Weights of a small transformer language model: vocabulary 4414.
Each number is 128 + 32 x the weight over its row's rms, rounded and kept within 0 to 255. Layers, rows and columns count from 0. The size above them is the row's rms in percent of the matrix's.

# layer 15 attention value, 128x128, rms 0.0969, rows 99-111, columns 0-127
size [ 86  93  96  77 111 100  77  85 101  70  84  93  82]
[[134 153 133  67 129 134 113 179 140 144 218  89  72 150 110 110 155 113 125 143 138 159 120 133 135  91 107 159  61 116 126 215 141 134  64 128 112 100  75 160 142  99  77  76 138 150  77 126  73 162  95  54  95  54 163 118 131 125 107 144 153 184 102 114 113 121  60 117 129 152 130 110 138 154 180 126 107 154 163  93  79 164 128 124 141 101 134 141 168 110 142 124 130 107 135 118 150 137  82 111 150  60 121 126 169 151 148 149 170 130 177 133 128 165  97 169 115 174  89 113 140 121  85 145 183 131 134 121]
 [104 106 104 103  89 136 128 121 152 130  89 119 112 121 133 123 117 156 108 135 131 135 124 132 135 167  87 110 161 126 118 133 138 109 166  48 141 115 162 126 130 142 190 174 113 148 193 152 196  99 163 103 168 146 115 122 121 115 153 111  51  40 104 149 149 188  92 189 113 158 117 134 126 107  93 158 121 134  84 149 156 128 103 170 133 113  90 188 111  86 115 127 154 169 125 169 134 152 192  47 125 184 146 144 138  83 119  93 123  67 119 155  88  88 205 126 127 130 154  94  74 124 127  74 102 156 128 107]
 [159 123 117 121 137 116 140 151 153 146 104 117  69 113  53 126 156 156  65  97 130 178 113 172 162 142  99  73 141 144 102 155 142  72 135  44 121 135 132 130 143 125 169 217 136  83 150 166 187 118 132  89 158 157 108 120 118 169 137 135 137  69  38 153 148 154 131 234 103 129 145 137 107  82 151 158 151  64 136 121 175 127 108 175 111 111 124 164 104 116 118  93 137 157 117 127 122  85 181 112 118 147 130 113  77  89 118 138 142  69 142 129 112 142 157 115 143 117 128 118 103  87  84 117 104 100 117 135]
 [125  97  56 140 134 106 137 138 133 153  67  97 106 105 164 125 103 132  85 136 126 167 169 187 176 111 130 108 181 130 111  91 139  94 184 103 122 166 163 165 106 150 138 154  84  96 198 170 196 132 128 154 135 170 119 124 144 146 147 126 102 117 135 118 128 161 170 164 121 127 137 109  74  90  80  86 167 125 120 134 179  78 133 147 129 102 109  87  38 180 127 134 107 119 103 110 101  81 176 152 144 174 121 107 141 114 122  77  95  76 144 157 168 145 183 133 139 131 124 145 109  67 157  77  78  92  99 157]
 [109  99 167 180 109 136 127  84  87  72  94 227 171 126 140 148 123 133 148 123 139 136 137  95 120 139 150 117 193  99 128  51 114 159 175 101 150 170 203  99 130 133 129 163 123 103 130  88 155  94 127 140 131 125 107 134 124 161 168 147 155 117 128 141 123 123 175 103 137  75 116 171 110 111  96 132 148  65 103 105  79  99 160 142 127 131 161 144  78 173 134  88 118  86 183 108 128 125 150 182  93 181 133 126 112 126 104 110 140 132  98  83 158 163 107  96 182  78 115 182 120 185 189 120  79  85 122 153]
 [ 92 103 148  72 142 118 111 115  86 108 137 124  83 106 151 118 138 116 145 131 143 107 143 153 150 160 147 151 171  52 128 120 128 150 190  79 135 180 206 117 109 120 133 141 125 125 114 106 161 108 138 118 137 114 156 124 109 149 173 165 113 149 145  98 118 135 142 109 132  89 115 152 104 124  96 150 149 109 110  97  50 119 160 114 148  83 189 153  80 142 129  42 107  85 178 100 120 222 129 121 110 144 150 140 162 155 111  94 167 131 161  88 178 161 146 185 151  87 101 193 193 144 186  98  82  94 128 145]
 [148 111 157 136 135 105 121 100 127 163 106 122 126 112  57 151 118 159 117 101 128 158 124 134 149 151 129 100 167 145 125 103 151 100 149  57 130 157 151  73 133 132 199 254 125 106 137 129 178 114 132 129 143 183  94 130 133 180 133 108 176  68  28 138 170 186 124 194 128 121 131 139 105  76 126 162 154 108 156 146 151  86 106 149 127 134  98 132 137 123 125  67 158 117 113 104  99 128 185  96 107 162 121 108  54  84 113 135 110  90 111 140  94 127 137  84 112  75 136 126 155 108 143 122  72 117 113 147]
 [136 125  70 128 129 109 119 143 126 158  99  61  88  99 156 114 121 118  60 158 115 193 180 166 204  65 139 139 135 149 118 126 140 112 148 119 119 144 136 154 115 158  86  87  99 120 174 192 160 177  95 128 115 105 128 129 199 120 111 123  96 146 108 137 119 134  90 152 126 150 153 109  72 111 116 105 167 155 131 113 165  92 123 149 142 110  81  87  99 168 133 161 114 115  63 110  87 138 147 132 147 161 107  74 169 123 144  96  65 128 169 204 179 152 174 125 123 143 114 141 120  66 172  82  77 153  91 145]
 [131 140  93 154 113 140 140 170 176 117 112  85 142 138 141 123 108 124 136 148 106 195 130 114  80 149  94  98 106 154 119 129 148  82 145  44 109  65 131 159 131 127 178 158 125 113 188 139 127 122 152 105 139 161  59 132 139 113 123  93  33  59  78 120 146 205  89 180 123 176 100 109 131 140 114 139 120 116 140 149 155 147  86 169 122 114 108 179 138 111 132 143 162 185 125 121 123 105 155  92 140 157 141 106 117  85 137 107 143 103 120 183  93  74 209 125 170 116 163 108  78 152 106  96 132 162 143  71]
 [148 144 189 141 143 105 124 129 140 106 196 147 112 144  78 127 154 144 135  79 116  82 107 151  93 129 135 140 122 138 139 146 109 124  86 145 108 139  70 137 147 100 107 179 145  78  52 115 107  96 162 134  91 145 124 137  72 182 126 144 226 150 136 133 136 121 206 134 107 119 168 125 157  93 116  99 118 122 178 131  92 136 132 115 105 142 182 100 120  97 144  47 134 104 160 121 165 118 113 198 101  91 129 154  96 136 123 166 175 140 133  81 129 134  46 115 140 140 124 135 163 130  99 195 172  73 166 170]
 [112 127 103 132 105 155 112 107  81 132 121 137 174 148 212 122 100  78 169 178 127 144 177 126 164  80 147 183 127 110 125 104 125 179 121 196 136 134 152 143  96 144  59  26 110 127 119 108  98 157 120 181 104  75 152 139 196  82 129 135 100 192 201 132  97 105 126  43 141 126 118 110 107 176 115  84 133 167 109 131 108 119 143 103 169 136 120 105 142 182 124 177 106  98 136 128 120 136  92 134 123 130 104 102 184 164 131  86  81 154 140 168 153 145 123 143 133 150 104 159 122 117 175 114 121 134 103 146]
 [163 136 140 132 164 101 135 144 170 111 127 108  65 128  89 125 133 157 110 107 123 102 100 137 108 140 134 118 121 174 131 170 116 100 103 108 100 104  98  75 137 112 183 191 151 175 124 148 130 123 150 109 175 161 128 109  52 137 108 111 141 101  94 100 139 113 110 149 120 106 153 138 179 130 148 154 111  94 110 127 186 123 103 121 112 169 119 138 160  98 130 132 138 214  63 156 158 123 199  52 111 112 156 172 140  82 116 120 177  99  98 109  99 104 121 146 119 121 236  37 121 128  90 183 139 123 144  73]
 [130 140 183 108  77 133 113 134 143  87 181 185 142 162 106 147 167 135 184 138 126  92  79  63  95 145 127 138 107 113 121 164 120 153  96 120 171  83 130  50 147 121 145 110 145 164 108  75  76 104 131  67 133  59 131 127 127 131 114 119 164 137 122 142 130 114  55  85 113 126 131 159 163 172 158 205  96  86 103 113  62 154 141 127 115 135 157 187 211  88 139 101 137 141 150 163 163 168  95 106 105 101 138 158 121 123 140 169 144 155 126 131  86 131 111  99 128 127 120 100 106 182 107 154 163 177 173 116]]
# layer 15 attention output (transposed), 128x128, rms 0.0996, rows 99-110, columns 0-127
size [ 81  88  96  77 106  98  85  84 100  68  91  89]
[[109 100 178 113 158  97 130  77  84  74  87 165  91 144 151 128 135 113  95  98  77 185 128  81 167 141  91 157 167 161 191 142 137 125 149  98 138 133 155  79 174 158 154 114 144 139 110 104 171 143 149 137 172 153 120 148 127  96 115 143 142 143 134 137 127 162 118 176 127  77 116 117 133 158  65 125 103 153 157 164 141 170 183 128 102  56 127 116 141 211 124  85 155 109 194 159 122 113 145 106 144 128 138  58 118 148  85 108 173  69 153 124 124 166 123  78 108 117 149  22 135 128 101 119 100 118 136 136]
 [188 144  79 174 137 125 167 184 164 135 139 151 119 142 129 170 118 177 140 184 113 116 151 124 116 168 151 102  69 112  41  74  94 136  96 141  88 118 129 115 131 108 178 140 177  56 122 175  91 140 141  84 104 153 106 101 115 133 149 102 133 132 148 122 172 125 167 131  78 148 181  99 153 118 101  82 116 144 131 136 138 139  49 160 137 137 114 124  96  79 143 163 103 147 106  80 129  97 141 154  82 131 115 169  78 128 181 203  92 164  78 122 151 104 117 130 158 111 155 197 104 106 127 104 158 120 102  90]
 [190 122 106 146 121 115 172 174 165 122  94 144  86 135 147 117 110 124  83 164  94 122 209 155 122 151  97 166  65 104 136  83  61  97 134 155  83 111 140 131 133  94 184 153 180  52 130 177 125 101 186 105  72 151 101 128 137 151 180  94 119 130 117 115 143  88 163 203 118 162 142 180 144 129  76  90 148 116 151 122 125 174  61 162  98 101 175 157 143 155 121 128 103 133 116 110 153 122  86 117 117 122 109 127  76 100 124 143 122 105 136  90 134 163  85 148 187 114 133 193 103 138 132  97 115 122 114  89]
 [213 121  97 138  93 120 124 150 118 138 113 162 117 122 102 116 186 125  95 181 129 131  51 181 105 165 147 112  58 108  85 145 115 111  89 164  94 139 105 120  86 125 113 161 145  61 153 121 141 138 118 104  86 129 139  94 174 155 144 138 120  95  96 107 114  61 120 128 117 144 155 178 151 120 147 110 201  41 137  94 131  95  74 165 136 170 153 167 132  84  96 145 115 123 128 116 128 156 148 154 119 152 146 153  89 149 102 165 137 126 129  92 108 129 130 173 183 151 100 205 137  94 143 101 176 175  70 101]
 [134 169 150 109  77 181 119 160 149 143 124 100 186 128 171 129 126 115 141 175 169  79 157 129  83 111 134  97  93  83 149 140 115 110 113 178 139 111  96 151  98  86  94 121 120 108 146 151  97 111 108 148 111 127 131 104 154 131 131 129 108  58  87 175 101 105 109  65 173 163 112 187 109 155 200 160 154 118  64 100  73  88 124 130 126 172 118 115 147  96 116 162  99 124  85 136 124 170 117 128 124 117  98 118 151 103 196 159 115 173 134  98 112  91  76 144 151 118  93 219 127 188 166 131  95 157 197 147]
 [187 176 153 116  73 175 144 126  47 113  54 175 169 206 149 137 154 118 120 173 153 152 132  84  98 133 117 104  74 103 165 112 163 115 127 169 128 116 132  66  99 118 113 142 135 102 138 165 118 120  82 150 134 147 153 113 180 131 124 148 110  73  64 157 132 119 101 115 163 122 163 218 115 174 149 129 100 114 105 105  62  96 134 160  82 149 129 123 149 122  92 133  83 130 122 165 115 155 150 113 114 122 108  92 131 133 163 169 119 134  93  82 147 102  47  81 128 138  95 146 126 131 136 130 108 163 173 171]
 [176 127  92 123 109 159 160 180 172 132 119 120 101 124 157 123  99 141 141 177 136 127 201 151  94 120  95 155  32  88 101  80  83  96 131 166 104 115 104 120 129  92 139 140 128  43 125 171 111  85 193  95  25 128 102 135 127 155 178 101 111 116 133 136 169  85 139 184 102 177 122 179 139 134  81 110 137 117 129 120  96 142  75 143 103 140 160 165 137 126 108 147  80 168  81 130 150 117 108 141 121 145 134 156 108 104 144 127 111 121 111 120 113 145  76 165 162 119 142 222 119 158 153 112 145 154 139 107]
 [196  91 129 125 106  95 114 125  86  95 103 173  67 176 106 110 184  97  79 150  69 155  38 147  92 161 121 147  71 147 113 166 127 118  80 133 100 186 127 102 106 142 104 125 142  97 151 104 185 143 124 117  93 108 116 107 176 134 119 148 124 127 110  99 123  93 115 140 104 121 151 174 132 132 109 144 197  47 151 112 140 115 110 190 158 150 124 151 128 109 132 117 155 132 191 104 120 166 173 180 125 138 154 133  84 168  71 133 161  96 168 124  97 138 145 159 154 146 112  95 146  86 147 109 171 171  71 100]
 [124  87 121 149 159  70 163 151 196 170 178 140 103  89 122 170 141 208 143 169 126 102 105 171 105 150 146 140  78 117 107  84  90 114  65  90 102 136 132 125 158 111 190 125 150 109 116  96 117 130 133  77 166 101 100 101 125 132 125 124 129 117 220 107 160 126 193 153  66  98 157  95 176 109  73 100 126 143 135 171 146 125  46 128 164 151 127 141  98  96 108 113 108 132 101  84 153 110 104 203 124 123 151 166 131 125 140 180 124 145 122 141 111 118 131 152 150 108 161 186 134  91 115 104 152  95  80  99]
 [ 36 149 103  84 131 153 121 128 168 124 114 127 160  69 154 125  96 127 105  89 168 122 223 150 171 108  80 124 188  94 168  99 118 114 202 121 151  82 124 162 119 126 148 156  98 144 118 156 120  90 160 139 149 133 145 133  97 150 149 127 112 130 122 181 103 117 125 151 183 142  88 141 146 139 148 114 127 149 124 150 115 160 140  64  81 127 184 140 168 176 118  92  80 124  95 185 121 126  50  54 161 126 115 112 164  90 135 114 146  99 132 129 116 181 127  99 103 116  99 147 101 178 106 154  71 117 172 158]
 [111 112 175 111 121 111  95  73  68 122 154 126 147 132  98 137 169 110 144 112 132 143   0  99 107 125 132 102 171 158 119 188 195 138  95 114 162 157 128 116 112 178  55 115  97 172 139  89 165 175  54 136 157 102 153 112 139 107  73 148 130 102 118 124 108 140  92  75 128  94 141 106 112 121 176 157 147 119  99 113 141  71 189 124 165 153  89 108 103 110 159 130 157 113 174 121 103 135 185 171 142 143 135 123 141 171 118 133 166 150 157 154 119 102 178 127 103 150  93  58 151 104 132 139 138 160 126 143]
 [ 87 112  51 151 159 141 130 174 197 145 162 108 135 119 123 142 122 145 140 108 125  95 204 167 145 143 156 125 143 108 110  75 100 159 157 115 108 122 109 135 143 108 173 154 175  99 119 145 105 112 181 121 135 146 132 132 106 123 151 111 123 255 145 135 138 156 150 166 126 133 128  67 103 105  72  73  90 190 161 144 155 203  70 149 123 104 133 123 105 135 125 141  95 155 134 112 146 105  58  92 133 108 125 155 101  83 140 123  74 133 112 120 196 122 126 105 120 147 135 167  98 135 105 142 142  49 112  91]]